Part of a small language model's weights.
Size: width 256, 10.8M parameters.
Each number is 128 + 32 x the weight over its row's rms, rounded and kept within 0 to 255. Layers, rows and columns count from 0. The size above them is the row's rms in percent of the matrix's.

# layer 11 MLP up, 512x256, rms 0.0882, rows 309-343, columns 128-191
size [ 85 101 109  89  97 101 101  97  91 103 103 106  86 103 107  99  86 101  98 109 103 100  91 103  82 103 105 101 107  94 106 100  96 100 106]
[[115 144 101  66 166 141 138 170 123 155 184 122  98 144 133 138 128 181 128 130  90 150  87 103 179 132 160 126 135 109  64 149 144 201 165 175 156 122 163 148 141 182 115  93 135 126 202 131 140 123 132 132 107 122 170 114 139 131 217 140 180 141 162 132]
 [185  69 113  62 118 148 114 160 159 119 131 151 136 101 113 133 169 159 130 145 155 161 125 120 127  46 148  92 144 122 106 189  79 120 114  93 179  81  93  83 129 177 206 168  93 119 155  99  90 127 103 121 109 148  97  90 186 127 181 127 196 131 126 123]
 [136 118 128 125  24  80 162 113  65  85 110 165 162 104 165 157 151 168  73 158 118 196 121 152 154 203 158 114 173 134 119 122 134 124 138 160 117 116 112 124 163 119  83 140 111 101 171 190  95 152 121 160 158 104  68 152 240 123 174 139 169  80 133 136]
 [152 116 116 182 102  71 133 204 160 161 130  89 176 133 117 170 168 123  65 176 120 147 107 159 165 171 133  97 188 181 142 128 144 134 143 166 143 144 160 126 131 119 145 165  99 134  54 152 114 154 167 138 133 124  99 117 122 129 126 132 167 153 144  95]
 [146 137 154 205 136 114  85 158 165 122 105 147 121 114 136  78 154 166 126 151 141 162 177 123 130 137 123 101  98 129  97 131 132 112 100  88 179 159  93 170 165  66 124 103 119 137 112 113 155 117  94  86  93 143  87 121  72 143 136 148 108 106 150 131]
 [109 125 103 117 110 171  90  86 144 130 147 113  93 153  96 130 125 183 180 152  89 132 143 164 175 111 175 133  48 115 167  98 150 128 116 128 166 124 143 108 104 102 113 138 115 148  76 102  78 138 124  82 155  90 158 121 143 117 115 139  93 143  67 150]
 [168 173 110 108 192 109 162 138 146 135  83 190 134 108 140 115 146 125 131  92 127  95 156  97  66 160 223  86 132 117  52 123 132 126 122 143 135 151 154 127  82 128 167 133  73 143 109 156 138 133 146 102  73  69 156 119  91 193 109 115 121  52 107  54]
 [165 146 109 150 138 168  99 133 185 106 120 177  91  36 132 140 128 128 150 144  71 172 102 135 122 149 151  42 154 104 141 122 145 161 113 103  84 106 121  68  86 174 139  86  81 226 112 143 154 145  46 140 113 141  96 154 135 125 116 126 176 103 159  91]
 [185 121 144 113 138 122 187 103 136 103  62 137 125 153 109 190  93 170 161 146 209 159 147  73 105 125 107 135 167 147  99  85  38 102 129 159  85 143 178 177 134 128 139 118 123 138 105  95 152 125 104 135 150  71 132 125 162 123 107 167 132 174 146 134]
 [ 80 128 156 111 164 111 101  92  83 153 149 134 128 128 166 158 134 165 106 160 107 131  86 153 120  85 150  88  82 150 135 106 118  81 147  99  88 113 214 186 125 122 159 156 121 163  81 131 157 187 114  92 167 191 141 106 122 171 112 170  93 179 176 139]
 [149 156 107 171 167 131  87 105 179  97  56 119 107 203 112 123 119  79 136 154 139 119 147 153 154  64 105 123  86 116 139 120 169 115 114 107 127 135 146 151 119  70 143  97  87 128 137 116 139 138 129 164 102 104  54 112 134  79 208 109 158 137 135  90]
 [ 88 127 109 183 132  82 189 119  86 134 158 122 143 112 207 144 135 220 146 200  87 136 142 132 152 120 120 151 103 161 126 109 143 123 106 107  85 189 142  81 168 106 123 110 168 126 138 118 134 114 132 150 138 145 168 178 115 130 146 128  55  50 149 110]
 [ 96 125 166  69  68 155 162 163 167 135 153 105 142 103 126 129 126 146 101  77 126  76 164 119 104  90 113 107 130 163  94 117 102 139 110  91  66 107  95 108 138 122 114 154 110 160 143  89 141 116  97 141  92 148 133 172 115 138  97 167 156 157 119 166]
 [ 91 186 104 112 135 140 138 129 133 103  80 146 160 119  98 171 122 136 183  69 126 116 125  75 149  66 129 109 103 111 141 113 207 139  92  41 124  82 142 116 146 117 114 132 185 216 195  54  97  85  76 106 177 145 105 192 117 109 141  80 125 164 112 150]
 [192 148 135 150 113 137  93 150 137 110 139 170  85 158 177 115 179 194 116 128 169 118 154  88 144 174 105 156 139 152 109 108 145  93 116 129 207 139 113 167  63  79 128 135  82 177 158 105 116  60 161 208 138 125 143 133 109  65 162 144 102  98 163  97]
 [ 97 109 176 150  91  43 150 153  95 157 159 166 121 136 104 109 136  75 162  99 157  81 182 133 108 191 177  67 125 117 144 128 150 118  49 107 160  89 215 129 112 138 182 101 142  98 114 137 133 106  91 106 167 175 155  87 182 162 147 143 124  78 143 119]
 [137 159  85  84 143 112 122  94  62  94 116 166 128 167 117 166  68 155 150 103 125 157 114 121 161 139  93 179 106 114  97 142 144 114 119 113 115 105 178 161 111 103 118 134 143 110 132 178  89 136 120 162 113 115 144 138 120  98 167 137 131 131 157 138]
 [129 175 146 129 212 115 152 125  97  96 149 109 103 178 116 142 170 137 111 144 162  95 163 111 113 115 119 119  92 176 216  91 101 147 116 157  40 164 151 169 188 124 142 103  98 137 113 129 100 112 137 150 125 112 118 154 119 116 143 132 119  78 107 155]
 [127 122  80 181 146 118 109  34 162 167 182 161 127 138  93 109  81 202 103  85 152 114  78 144 149 184 134 162 123 132 143  95 109 113 136 162  79 156 168 148 126  67 145 152 156 105 117 168 105  80  96 144 165 124 108  87 171 100 117 106 124 132  68 167]
 [101 118 135 113 159 157 155  93 170 140 163 107 110 117 160 159 121  80 155 144 155  79 112 151 149 142 120 164 144 132 141 140 147 159 102  90 121 112  90 156 138  76 182 117 155 136 108 114  81 116 153 128 118  95 120 111  72 169 138 111 204 114 123 164]
 [167  85 130 128 121 135 157 115 140 130 140 123 100 139  86  87  83 174 104 105  67 157 146  86 141  85 147 147 133 152  99  96 126 139 128 114  83 118 115  92 146  74  67 102 108 133 179 155 145  96 132 161 166 119 118  93  98  76 134 176  81 116  63  75]
 [159  71 165 127 166  81 140 152 107 130  97  64 110 138 112 132 206  80 146 122 132 158 165 139  84 136 129 139 128 157  80  90  72  95 106 137 119  98 123 109 139 161 148 167 198 185 150 135 157 109  94 182 104  88 110 153 150 113 129 148 163 142 155 133]
 [164 136 104 112 142 110  81 118 113 115 109 106 137  96  91 156 122 160  63 114 153 210  78 154 111 114 111 113 140 132  96 153 108 178 160 125 140 116 137 176 152 120 105 166 165  86 232 170 168  99 121 131 106 142 124 181 142 119 116 159 162 181 128 155]
 [166  99  99 164  45 161 125 152 120 158 110 102 133 117 145  95 101 151 129  79 152 126 145 156  82 132 177 135 101 109  69 199 128  88 184 138  68 115 131 138 168 105  95 113 124 156 126 129 154 158 145 112 148 153 169  86 156 123 129 132 110 152 170 117]
 [152 119 130 150 124 156 175 158 149 113  98 108 160 130  84 176 163 157 139 107  74  82 152 143 111  96 177 112 235 117 111 127 129 114 121 139  88 141 119 130 125 173  60 128 142 106  99 158 160 134  93 107 189 100  93 115 143 152 117 139 229 155 130  63]
 [ 75 190 105  84  97  88 145  86 116 176 154  94 120 106 166 127 141 107  91 138 102  98  98 138 187 174 127 178  98 194 117 117 111 141  96 127 116 118 119 182 127  91 170 177 102 141 135 106  67 104 129  92 124 150 128 125  93 135 111  72 172 151 140 148]
 [110 142 151 120 193  89 131  78 113  72 120 115 113 156  66 113 161 142 146 141 163  97 145 104 113 133  92 123 116  81 119 133 162 184 137 108  79 136 137 175 169 117 124 106 171 153 136 164  88 101  91 197 139 122 150 167 128 101 167 145  83 138 117 137]
 [120 147  84 151  89  95 101  66 111  92 139 105 114 120 166 189 159 144 122 105 150 115 147 153 115  63 133 144  66 178 117 113 145 145 137 117  83 147 131 154 179 186 111 140 151 123 179 177 163 125 117  76  78 140 117 133 125 151 121 127 171 153 156 124]
 [103 164 110 148 129 152 118 174 126 140  65 142 123 103 179 128 148 173  72 109 174  89 127  81 154 169 180 124 145 191 111 104 160 128 119 120 112  97 157 102 134 127 102 178 138 143 150 111 121 135 155 149 102 115 113 151  94  96 124 111 144 109 155 115]
 [148  92 174 137 132 108 119 128 157 116 187 168 176 116  82  94  88  77 127 133 125 122 168 130 141 101 129  88 137 132 149  85 102 107 149 125 132 126 105 147  83 138 154  92 180 131 117  97 130 149 132  64  73 128 147 133 111 125 212 128 121 183  79 140]
 [107 168 126 121 129 125 173 121 114 180 118 158 149 130 169 104  43 108 127 216 111 115 138 158 132 160 133  79 137 118 130 139  93 105 142 159 125  82 206 150 164  84 149 167 116 168 130 146 154 115 165 139 192 159 178 125 129 107 119 142 112  86 162  71]
 [ 47 156 118 115 129  80 112  76 141 160 150 151 120 145 148 122 164 166  90 203 137 121 100 111 134  85  71  98  76 134 110 127 213 159 102 123  98 160 146  69 126 115 125 113 148 141 130 110 118 105 121 156 131 154 171 117  93 118 195 168  74  66 173 180]
 [106 132 126 136 154  82 142 136 128 181 168 127 109 150 155 107  76  61  50 129 169 153 101 175 124 138 147 123 179 105  78 164 189 109  95 120 110 144 183 120 117 169 175 172 152 126 154 140  74 132 152 122  68 124 135  99 113 107  53 123 130 158 118 138]
 [108 135  56 141 125 137  69 174 107 124 123 125 135 134  66 125 113 141 127 168 146  98 139 175  94  99 174 121 115 151 120 113  92 142 129 116  77  77 156 167 165 118 134  65 151 103 112 136 154  87  78 131 138 148 112 150 134 102 142 112 163 156  82 109]
 [167  87 120 112 128 150 123 144 119 138 113 107 110 146 148 118  90 150 112 172 143 163 114 158 115 160 114 138 117 185 121 197 108 145 126  71 161 142 124 154 122 160  65 172 199 174 125 122 116 114  88 140 127 150 131 113 174  99 102 170 130 144 154  95]]
# layer 11 MLP down (transposed), 512x256, rms 0.056, rows 309-343, columns 128-191
size [ 80 103 107  93  98 102 103 101  93 106 104 108  85  96 106 101  84 102 101 105 102 100  88 103  78 106 107  98 100  93 102 104  96 102 109]
[[ 63  89 110 107 138 135 169 111 136  96  97 141 133 122 156 155 107 145 119 141 150 159 124 131 143 104 146 125 140 101 168 128 122 173 130 134  97  61 157 151  87 101 155 126 184 114  99 163  87 167 131 133 150 101 101 136 144 149 116 101 149  67 187 126]
 [179 129 155 118 148 119 154 180 138 119 132 140 157 131 109 111 187 119 155  67 151 119 138 165 163 109 146 190 107 117 141 152 136 141 110 152 117 122 123  68  47  79 141 133  86 160 144  87 117 194 133 134  93 146  87  78  90 132  56 121 127 112 101 174]
 [133 133 165 136 157 128 210 135 127 159 140 142 123 125 154  95 144 144 206  45  87 152 150 158 139 131 173 122 125 140 117  99 149  68 127 166  80  50 162  75 146 126 127 107 146 136 163 184 122  95  96 164 164 128 112 119 129 119 170 124 149  94 145 180]
 [105 147 102  69 153 114  73  99 167 157 147 112 166 156  82 160 123 128 120 107 154 130 168 150 155 149 142 172 169 126 126 190 152 122 140 139 154 103 127 147 140 163 141 154 111 159 134 156 134 128 130  48  76 145 119 153  80 142 145 170 113 136 110  87]
 [ 89 166  57 155 148 160 189 130 155 169 133  82 130  65  86 150 134 181 162 142 124  82 140 114  92 125 144 153 137  74 109  59 118 186  99 100 148  83 167  99  95 121 123 106 131 135 133 161 134 114 105 146 129 110  70 102  95 119 137 143  91 103 107 157]
 [161 127 159 142 152  80  62  85  92 119 122 130 121 151 111 147 159 189  97  82 101 130 108  77 156  77 118 132 181 115 138 150 130  65  94  90 158 144  98 112 124  94 116 164 107 145 125 144 120 100 180 137 160  75 101 116 114 136 107 140 149 157 113  93]
 [156 123 122  92 107 158 133 150 107 104 104 146 189  96  98 177 119 125 141 141 122 144 112 118 129 115 159 173  97 137 186 167 117 173  53 123 148 170 140 105 101  72  96 114  32  99 160 131 146 138 126 113 139 118 122 115 115 130 162 166  99  91 126 110]
 [150 101 145 164 144 156 151 169 165 143 164 107 152  76 128 150 148  95 122 103 162 108 114  85 136 114 107 128 184  89 143 117 142 129 103 145 141 118 136 141 144 144 116  84 140 109 143 112  77 149 129  83 123 138  94 168 157 100 190 127 156 119 125  83]
 [120 136  51 125 122 161 137 124 150 161 191  80 179 132 127 170  73 131  48 177 154 140  97 118 168 170  54 158  53 119 148 105  96 150 157 118 108 159 101  61 127  93  97 101 199 160  88 168 135 149 108 123 107 131 162 128 151  77 109  71 172 133  81 143]
 [127  68 158 114 206 102  79 109 146 124 125 120 153  86  82 147 161 105 128 117 102 151 151  65 149 172 153 141 161 129 154 101  77  84 211 107 132 155 118 183 135  91  94 110  85 158 114 155 115 108 123  86 150 154 116 145 109 112 128 117 127 142 140 107]
 [106 113 207 148 127 162 161 126 130 116 156  88 126  95 133 113 149 152 132 146 114 125 136 142 111 134 120 123  81 105 134 120 147  87 167  65  94 133 138 182 190 132 182  87 114 108 163 122 103 141 149 144 117 139 157 102 139  99 120 100 150  92 151 154]
 [146  99  95 163 101 140 138 141 121  90 138 131 141 100 139 132 105 124 203 142 132  80  80 177 154  80  70  91  56 120 140 109  99 112 128 160 130 152 107 121 126 111 107 143 142 125 180 149 100 128 167  63 148 183 116 129  85 106 132 114 128 145 137 142]
 [ 88 103 155 152 149 132 135  85  91  60  92 101 100 199 104 143 124 134 145  83 169 155 119  92 139 172 141  91 104 116 117  99  30 116 131  93 136  52  85 165 138 101 130  96 143 113 121 148  99  73 143 101 156 138 128 172 122 156 155 132  81 114 151 127]
 [141 143 123 120 118  91 131  71 120 123  81 104  72 140 178 165 109 167 134 132  85 160 140 110 143 101 164 112 124  97 137  94 150 146 108  85 131 115 111 141 136 164 163 144 173  87 101 117 113 119 112 135 111 136  99 133 155 102 120 125  96 166 103 139]
 [166 130 151 195 112 171 133 160 201 177 172 121 144  63 160 111 141 126  56  66 103 124 121  83  65 139 167 140 142 173 106 202 160 116  79 134 176 121 115  32 133 124  93  97 124 115 114 162 151 157 171 173 127 168 109 122 126  91  96 142 161 145 146 189]
 [138  86  60 144 136 115  92 139 111 130 164 116 118 187 179 152 102  95 135  81 138 127 164 142 150 120 199 102 143 185 182 142 157  89 131 154 169 147 117 127 111 113 190 101 120 116 145 141 127 155 141 121  92 170 129  84 163 143 182 148 188 135 154 134]
 [108 104 141 107 140  93 138 142 119 154 188 114  81 104  97 136 132  87  57 124 116  88 187 157  82 133 120 146 114 141 123 173  87 115  91 113 110 122 132 121 160 122 121 133 111 149  46  95 143 167 167  75 151 178 177 116 121 108 123  98 144 128 144  91]
 [163 118 105 129 104 183 109 141 158 130 160 111  92 150 112 140 134 130 200 122 119 201 110 158 161 120  88  88  99 130 174 186 127 161  95 155  90 163  85  98  93 183 127 140  79 129 132  94  95 135 184 122 148  97 115 138 166  56  98 115 149 110 139 144]
 [198 156  73  95  99 125 118 132 134  65 101 137  84 113 191 141 197 139 152 126 164 113 146 161 129 177  82 166  72 104 103 169 153  91  98 139 149 130 144 150 134 152 101  92 127 182 137  59 101 155 137 178 114 136 138 150  91 155 103 144 146  74 130 135]
 [176 164  99 180  86 138 166 114 120 110 149  84 105 132 100 192 139 112 113 113 101 185 159 158 115 173 136 117 114 150 134  85  91 160 151 183 106  91 135 153 135 154 145 141 129 115 102  95 142  99  81 116 100 142 130  76 139  74  84 103 223 165 136  47]
 [141 103 178 172 110 116 122 103 255 128 127 111 133 114 118  99 121 155 125 180 112 126 184 102 114 100  74  69 141 121 118 108 146 162 147 101 131 127 133 139 157 120 123 128 194 133  95 166 166  96 153 106 150 161 122 114 159 129 106 121 141 145  70 154]
 [174 113 173  93 123 125  92 127 105 115 138 138 149  80  55 179 135 116 116 132 117  79 154 119  83 146  69  94 122  89 131 180 118 119  95  85  69 120 141 138 140 142 114 113 116 127 134  93 181  74 104 139 136 113 208 140  95 103 166 128 149  55 145 113]
 [169 103  90 107 173 114 164 101 176 101  91 118 113 102 140  99 149 117 132 109 180 100 138  91 173 136 184  98  71 120 124  98 136 104 113 155 124 114 108 179 130 127 177 201 143  74 145  76 134 106 183 152 164 118 105 193 100 142 160 152  91 108 135 150]
 [133 109 171  98 198 151 110 101  57 129 110 113  99 152 171 133 179  54 138 128 158  73 109 121 173 154 174  62 155 161 164  89 129  67 114 120 113 101 131  87  80 127  60 147 102  89 112  73 160 106 123  57  77 142  78  85 204 131  92  96 124  97 157 133]
 [ 70 146 101 107 153 111 104  98 146  80  39 110  96 140 158 138 112 140 183  97 164 145 133  71  82 121 158 147  98 107 149  82 108 174 124  92 131 138 113  97 197  49 130 169 172 114 111 144 113  79 165  80  92 134  36 141 127 122 184 164 117 106 132 155]
 [162 188 131 202 135 134  95 111 189 129 122 107 125 140  96 174  89  78 116 127 184 146 177 106 143 224 147  78 118 127 148 128  64 138 124 144 129 139 127 106 138 165 108 144 126 147 163 123 158 183 132  85 161 108 162 127  90 125  79 142 198  93  90 116]
 [ 91 106 124 134 153 144 152  98 142 134 169  55  89 153 147 124 117 137  93  92 129 154 118 128 117  88  62 112 124  58 112  69 191 184 151 126 117 152 117 226 152 103 145 114 161 132 120 165  72 136 148 162 164  72 167 107 139 121 164 120  96 133 110  99]
 [ 78 111 139 138 133 111  87  93 112 135 115 123 112 130 100  91 169 118  76  91 153 157 106 177 144 115 118 136 120 128 161 144  73 119 199 181 179 177  98  71 159 121 162  89 122 105 124 149 167 116 129 155 151  99 150 150 158 102 164 139 164 129 117 142]
 [ 95 137 118 141 148 145 125 133 158 130 120  82 107 153 123 180 163 125 150 151  94 132 107 121 148 158 164 128 108 137  99 123  58 159  64  90 169  92 125 119 117 115 142 160  87 113 104  94 102 181 136 171 112 150 126 127 130  96 140  94 113 158 145  91]
 [ 57 130  94 136 131 104 190 139 132  95 189 162 171 137 179 125  98 142 183  85 147 129 130  68 155 115 145 123  68 159 188 150 113 136  38 131  90 106 143  84 134 118 114  98 113 131 126 170  86  88 101 135 168 131 124 125 123 161 156 161 102  84  94 131]
 [124 107  93 115 144 136 136 158 127 145 125 128 160 158 116 121 124 145 156 130 160 125 151  98 188 113 135 102  86 173 116 146 120  77  92 116  77  75  87 143 127 125 147 209 186 118 178 108 164 152 102 103 125 149 173  83 184 155 119 126 153 166 114 166]
 [175 131 151 110 123  99  97 136 111 128 164  60 137 139 161 135 182 123 119 133 137  95 123 111 189 108 157 154 120 164 123 121 162 162 129  85 106  93 118 175 130 128 127 132 105 165 153 145 154  97  87 132 147 140 143 145 140  81 165 129 157  89  84 164]
 [122 111 143 175 106 164 104 104 105 203  94 138 137 160 180  91 133 105 130  96 174  82 121 107 148 127 107 131 185 163 104 109 127 138 133  92 155 117 126 144 201 126 131 158 134 111 103 152 174 120 120 114 146 112 156 125  97 119 125  69  64 145 160  95]
 [125 140 156  88 166  94 184  97 177 122 121 157 144 124 109 178 134 110 117 158  94 109 161 139 144 194 107  50 135 125 118 142 180 100 199 126 101  99 132 156  98 136 115 169 150 153 107 101 159 133 145 162 135 147 143  66 171 111 132 145 183 131 119 200]
 [ 97 146 123  83 114 135 148 144 125 109 121 143  90  91 156 139 145 134 145 112 129 129 136 179 145  99 150 105 100  83 167 106 132 151  83 125 126  93 111 152 121 100 174  91 146 106 135 118 102 127 128 121  69 117  90 137 133  83 115 164 136 127 165 113]]
# layer 11 MLP gate, 512x256, rms 0.0901, rows 310-344, columns 128-191
size [101 116  93 107  97 101 100  89 104 102 112  80  88 114 105  77 109 106 104 107 104  79 107  74 109 118 110  88  88 102 101  97 104 106 108]
[[126 163 127 149 175  95 189 184 188 136  91 104 116 173 153 152 144 119 110 126 141 103 145  65 103 123 184 109 181 108 128 122 147 159 115 146 121 168 132 131 132 171 138  72 116  35 136 104  90 133  38 139 149 168 132 120 115 153 145  98 121 155 167 128]
 [186 181 137 146  97 155 134 120 133 181 130 135 121 120 124 120 113  94 130 168 137 152 116  99 115 106 126 111 193 176 173  91 231 104 141 103 107 149 127 122 127 135 169 120 170 132 144 125  93 145 132 135 132 142 159  65  90 130 189 144 184 141 129 109]
 [ 75 182 109 118 101 121 160 152 103 166  87  86  94 118 119 118 138 147 197  72 147 152 182  87 150 105 166 165 139 121  76 164 131 178 145 123 153 116 138  96  79 166 106 127 148 143 159 101 111  91 136 133 113 110 203 129 107 157 187 118 165 110 131 139]
 [101 154 145 106 158 124 115  85 115 114 144 137 112  96 134  91 160 105 153 201 160  76 105 177 140 105 146 185 140 132 153  72 209 114 138 128 108  88 128  78 135 167 147 108 144 116 109 126 134  54 120 116 129 112 103 117 137 107 147  62 141 113  93 187]
 [168 157 190 132 121 133  95 101 123 154 185 136 129  69  80 193 141  59 119 155 185 165 164 141 103 115  98 149 142 160 149  81 191 134  77 111 133  52  74  97 140 133  63  98 124 164 123 107 139 138 160 118 111 111  85 106 117 177 134 106 150 110 119 180]
 [104 255  85  70 129 178 105 123  97 122 113 140 130 131 123 130  98 144  93 145 123 145 144 140  92 145 110 104 133 150 147 140  84 137 129 150 117 218 120 172 154 170 148  98 150  88 140 162  94 132 182 144  54  89 166  81  94 119  96 181 156 120 104 126]
 [135 129 141 117 158  69 127 128 128 152 133 127  96 156  81 105 110 142 161 187 168 177 150 174 167 142 113 103 109 146 106 130 119  50  99 143 131 127  65 167 104 117 136 125 136 115 159 128 182 119  86 174 131 109 135  63  61 162 117 156 119 180  85 126]
 [161 157  85 112 139 165  97  89  43 173 120  79 114  89 128 145  99 125  60 117  99 117 127 164 144 125 128 126 169  97 127 150 121 125 150  87 112  80 100 147 108 126  63 157 147  84 184 124 113  81 111 131  93 101 131 126 134  98 110 150 146  91 127 151]
 [205 110  68 120 129 131 149 127 180 143  94  91  68 107  96  78 184 147 100  65  80 127 131 137 128 108 157 167 134 181 146 109 113 155 144 166 171 126 154 160 111 204 128 140 110 178 111  95  84 114 155 156 140  87 114 183 119 105 138 109 157 151 173 108]
 [122 131 105 139 112  63 154 160 126 138 102 107  69 116 103 162  69 131  83 168 123  70 145 125 105 140 151 144 109 157 152  84 145  92 144 121  67 169 128 111 125  98 152 189 151 161 193  82 125 106 116 164 116 126  90 115 114 119 146 128 129 172  86 132]
 [113 153 150 148  87 114 125 128 143 189 132 114 147 137 161 188 171 117  86 112 174 167 127 153 111 199 119 133 137 165  90  93 136  95 142 140 133 146 191  72  60 164  94 148 147 103 109 132 136 166 166 170 134  85 155 121 181 145 142 147 132 148 101 112]
 [125 165 132  89 161  83 119 161  70 126 104  62 149 108 132 138 163 132  53 110 114  70 182 105 128  95  99 127 150 149 145 122 138  71  86  59 131 121 139 202 141 116  90 153 123 173  93 100 174 131 134 141 108 221 109 112 117 161 103 153 149 130 102 151]
 [ 54  89  51 177 124  99  85 178 142 168 167  71 215 157 208 117 146 148  68 129 104 107 153 137 160 107 106 134 140 153 149 143 137 138 115 121 153 144 131 172 105 139 137 152  68 108  81  93 163 139 188  85  99 136 132  57 127 112 129 188 111  72 192 118]
 [ 95  64 160 137 128  93 124 121 138 119 110 122 126  85 123 155 106 151 102  70  74 148 194 115 198 137 218  78 126 170 132 122 149 164 125  69 138 144 138 109 156 135 109 236  98 135 119 147 140  99 112 126 119 152 106 103 132  73 178 123 117 134 148 103]
 [107 100 179  83 120 157 111 161 187  80 157 124 172 147 197 152 133  93 191 133 144 155 141 104  99 134 142 125 137 126 129 124 230 129 161 143 159 141 103 114 140 108 101 102 157 101 157  53 179 125 163  85  85 174 165  65 128 126 127 140 126 165 127 151]
 [173 100 181 112 132 155 144 111 143 106 178  65 126 137 137 107 101  96  96 167 127  71  81  98  81 151 166 142  98 128 183 145  63  81  89  82 142 136 133  92  84 161 120 207  83 192  97 100 156 142 118 151 118 175 188 128 131  96 107 152 120 169 158 104]
 [163 140 137 101 167 105 159 159 168  84 140  64 143 138  99  99 153  67 100  94 129 141 166 127 109 120 161 166 211 150 129  77 177  77 160 183 100 173 101  86 131 183 115 149 156 156 136 112  60 132 185 127 167 141 151 186 142 126 107  97 130 144  83 147]
 [135 152  88 149 106 128  93 135 138 130 136 149  93 129 125 184 167  62 138 114 128 111 130 111 111 161 121 147 136 173 117 109 126 139 178 144  73 124 129 111 111 201  89 170 167 148 173 122 124 126  53 134 164 117  53 110 162 120 130 104 102 140 132 115]
 [135 168 117 143  76 115 143 163 173 139 120 131  65  98 120 135 119  93 142 189  92 127 160 139 125  81 103 106 141 152 131 104 169 198 111 109  81 131  87  85 125 143 165 128 131 171 160 150  94 152 153 141  49 109 152 141 125 179 109  86 100  91  66 114]
 [157 107 100  91 133 133 105 138 133 155  83 152 179 159 120 180 121 132 145 149 161 126 146  97  96 174 151  86 118 113 119  82 127 130 173 123 135 175  99 172 148 234 135  86 133 116 156  71 166  99 117 131 115 111  76  79 118  89 120 145 156 100 184 119]
 [ 87 127 173 100 100 133 115 114 116 108  96 138 166  69 118 130 131 153  79 227  81 151 172 154 200 137 143 123 157 146 144 123 139 153 138  79 141 164  98 145 141 143  86 179 168 106 181 121  71 109 150  96 165 131 123  93  99 103 188 146  87 141 133  62]
 [106 123 108 158 165 161 148 107 186 144 117  86 159 159 140 131 116  89  71  79 105 149 157  69  99  58  95 142 134 194  70 113 108  99 135  92 174 159 139  74 158 100 166  86  95 135 154 196  97 140  92  98 123 112  81 117 154 158 108  96 151 200  92 108]
 [104 160 137  83 140 103 128 111 127  91 121  52 131 177 101 122 190 121 170 157 100 177 159 124 151 232 177 162  86 125 131 176 149 165 126 119 121 130 132 102 108 192 105 167 138 133  83 105 115 130 134 114 126  98 133 147 133 107 164 114  81 154 138  76]
 [129 119  78 148 180  94 161 168  79 118 165 127 167 177 104 201  73 139 118 119 145  90 164 180 145 150 190  93 182 113 130  89  69 154 148  85 128 166 126 181 106 116  78 131 136 181 119 128 122 107  98 112 142 123  97 167 133 111 110 147 190  65 110 141]
 [135 120  87 123 144 152 132 114 111 120 111  55  63 141 139 134 115  66 152  95 115 106 157 130  81 137 149 193 133 134  69 138 128  60 139 132  91 115 110 104 131 105 109 161  96 143 118 130  96 145 127 124 152 107 102 119  94 209 122 104 147 133 110 114]
 [122 136 169 118 184  72 109 151 132  99 128 105 117  91  92 176 144 117 129 126 168  96 134 178 151 177  70 129 147 120 184 111 144 102 185 147 179 173 143 115  96 149 119 119 145 119 124 126 110 158 133 164  65 115  70  79 132 131 154 131  70 152 133 127]
 [ 78 151 142 144 125 122  86  47 118 103 118  47 125 128 107 215 105 134  95 117 143 118 126 160 188 136 160 112 146 146 108 118 148 175 126 139 146 167 169 145 167 166 129 154 109 120 147 120 122 101 158 121 118 106 108 106 143 129 115 123 154 219 146 146]
 [168  94 135 176 107  76 155 131 127 143 168  48 105 179  80 126 102 110 193 130  71 131 150 100 119  79 105 125 157 133  95 108 128 178  60 124 104  71  80 127 165 163 145 164 160 142 130 103  71 132 123  79 117 136 161 165 167 139 149 110 123 108 106 171]
 [134 162  67  82 129 155  77 176 114 188 145 132 146 118 101 108 124 107  67 138 106 125 112 216  90 141 121 107 106 105  65 128 136  95 141 144 103 130 106  97 104 190 117 148  93 166 144 143 181 135 121 156 128 191 139 110 153  84 154 132 135 154 111 120]
 [150  74 194 135  94 162 138  91 157 132 103  75 115 162 168 129 149 127 165 171  88 100  89 105 128 143 129 142  85 101 175  97 221 107 177 118 198 126 111 125 140 147 123 173 132 115 109 114 146 147 129 119  52 167 130 118  82  95  97 151  97 187 160 101]
 [ 75 117 146 136 133 121 141 134 121 148 132 139 127 116  87 104 139 157 133 137  53 147  78 115 136 114 154  73  83 124 116 101 176 121 157 115 156 144 113 115 115 137 121 182 163 115 106 136  39 141  87 139 107 115 108 102  91 101 112 128  63 137 127 117]
 [122 153 132 113 101 153 170 127 151 117 117  44  96 146 111 160  82 130 104 173 150 169 101  77 108 134  71 102 172 150 116 105 142 106 169 124  95 120 119 168 133 181  70 138 190 132 106 113  87 112 145 124 159  68 115 126 120 109 155 108 106 158 206 178]
 [191 150 112 102 161 146  83 107 147 172 120  36 112 131 102 175 130  83 101 158 166 120 108  95  68 135 112 119 107  85 133  84  99 152 100 147 121 158 124  88  89  90  67 122 138  99 150 180 117 116 142 142 140 118 103  75 107 128 155 130 112 152 121  97]
 [108 147 128 164 109 168 131 136 125 185 157 161 184  89 140 119 196  55 107 130 143  41 153 137  98 102  66 110  78 130 155 113 174 126 100 176 135 136 154  85 133 114 143  79 108  83 118 192 126 136 123 104  78 114 109  83  80 170 101 126 126 143 135 103]
 [122 131 194 186 132 157 159 125  85 127 123 134 129 104 103 144 137  49 124 140 211  93 134 136 147 139  44  96 143 153 189 130  98 176 198 144 139 107 138 153  44 161 184 129 144 112 125 107 129 120 145  86 142 142 170  63 111  76 154  77 129  58 156 170]]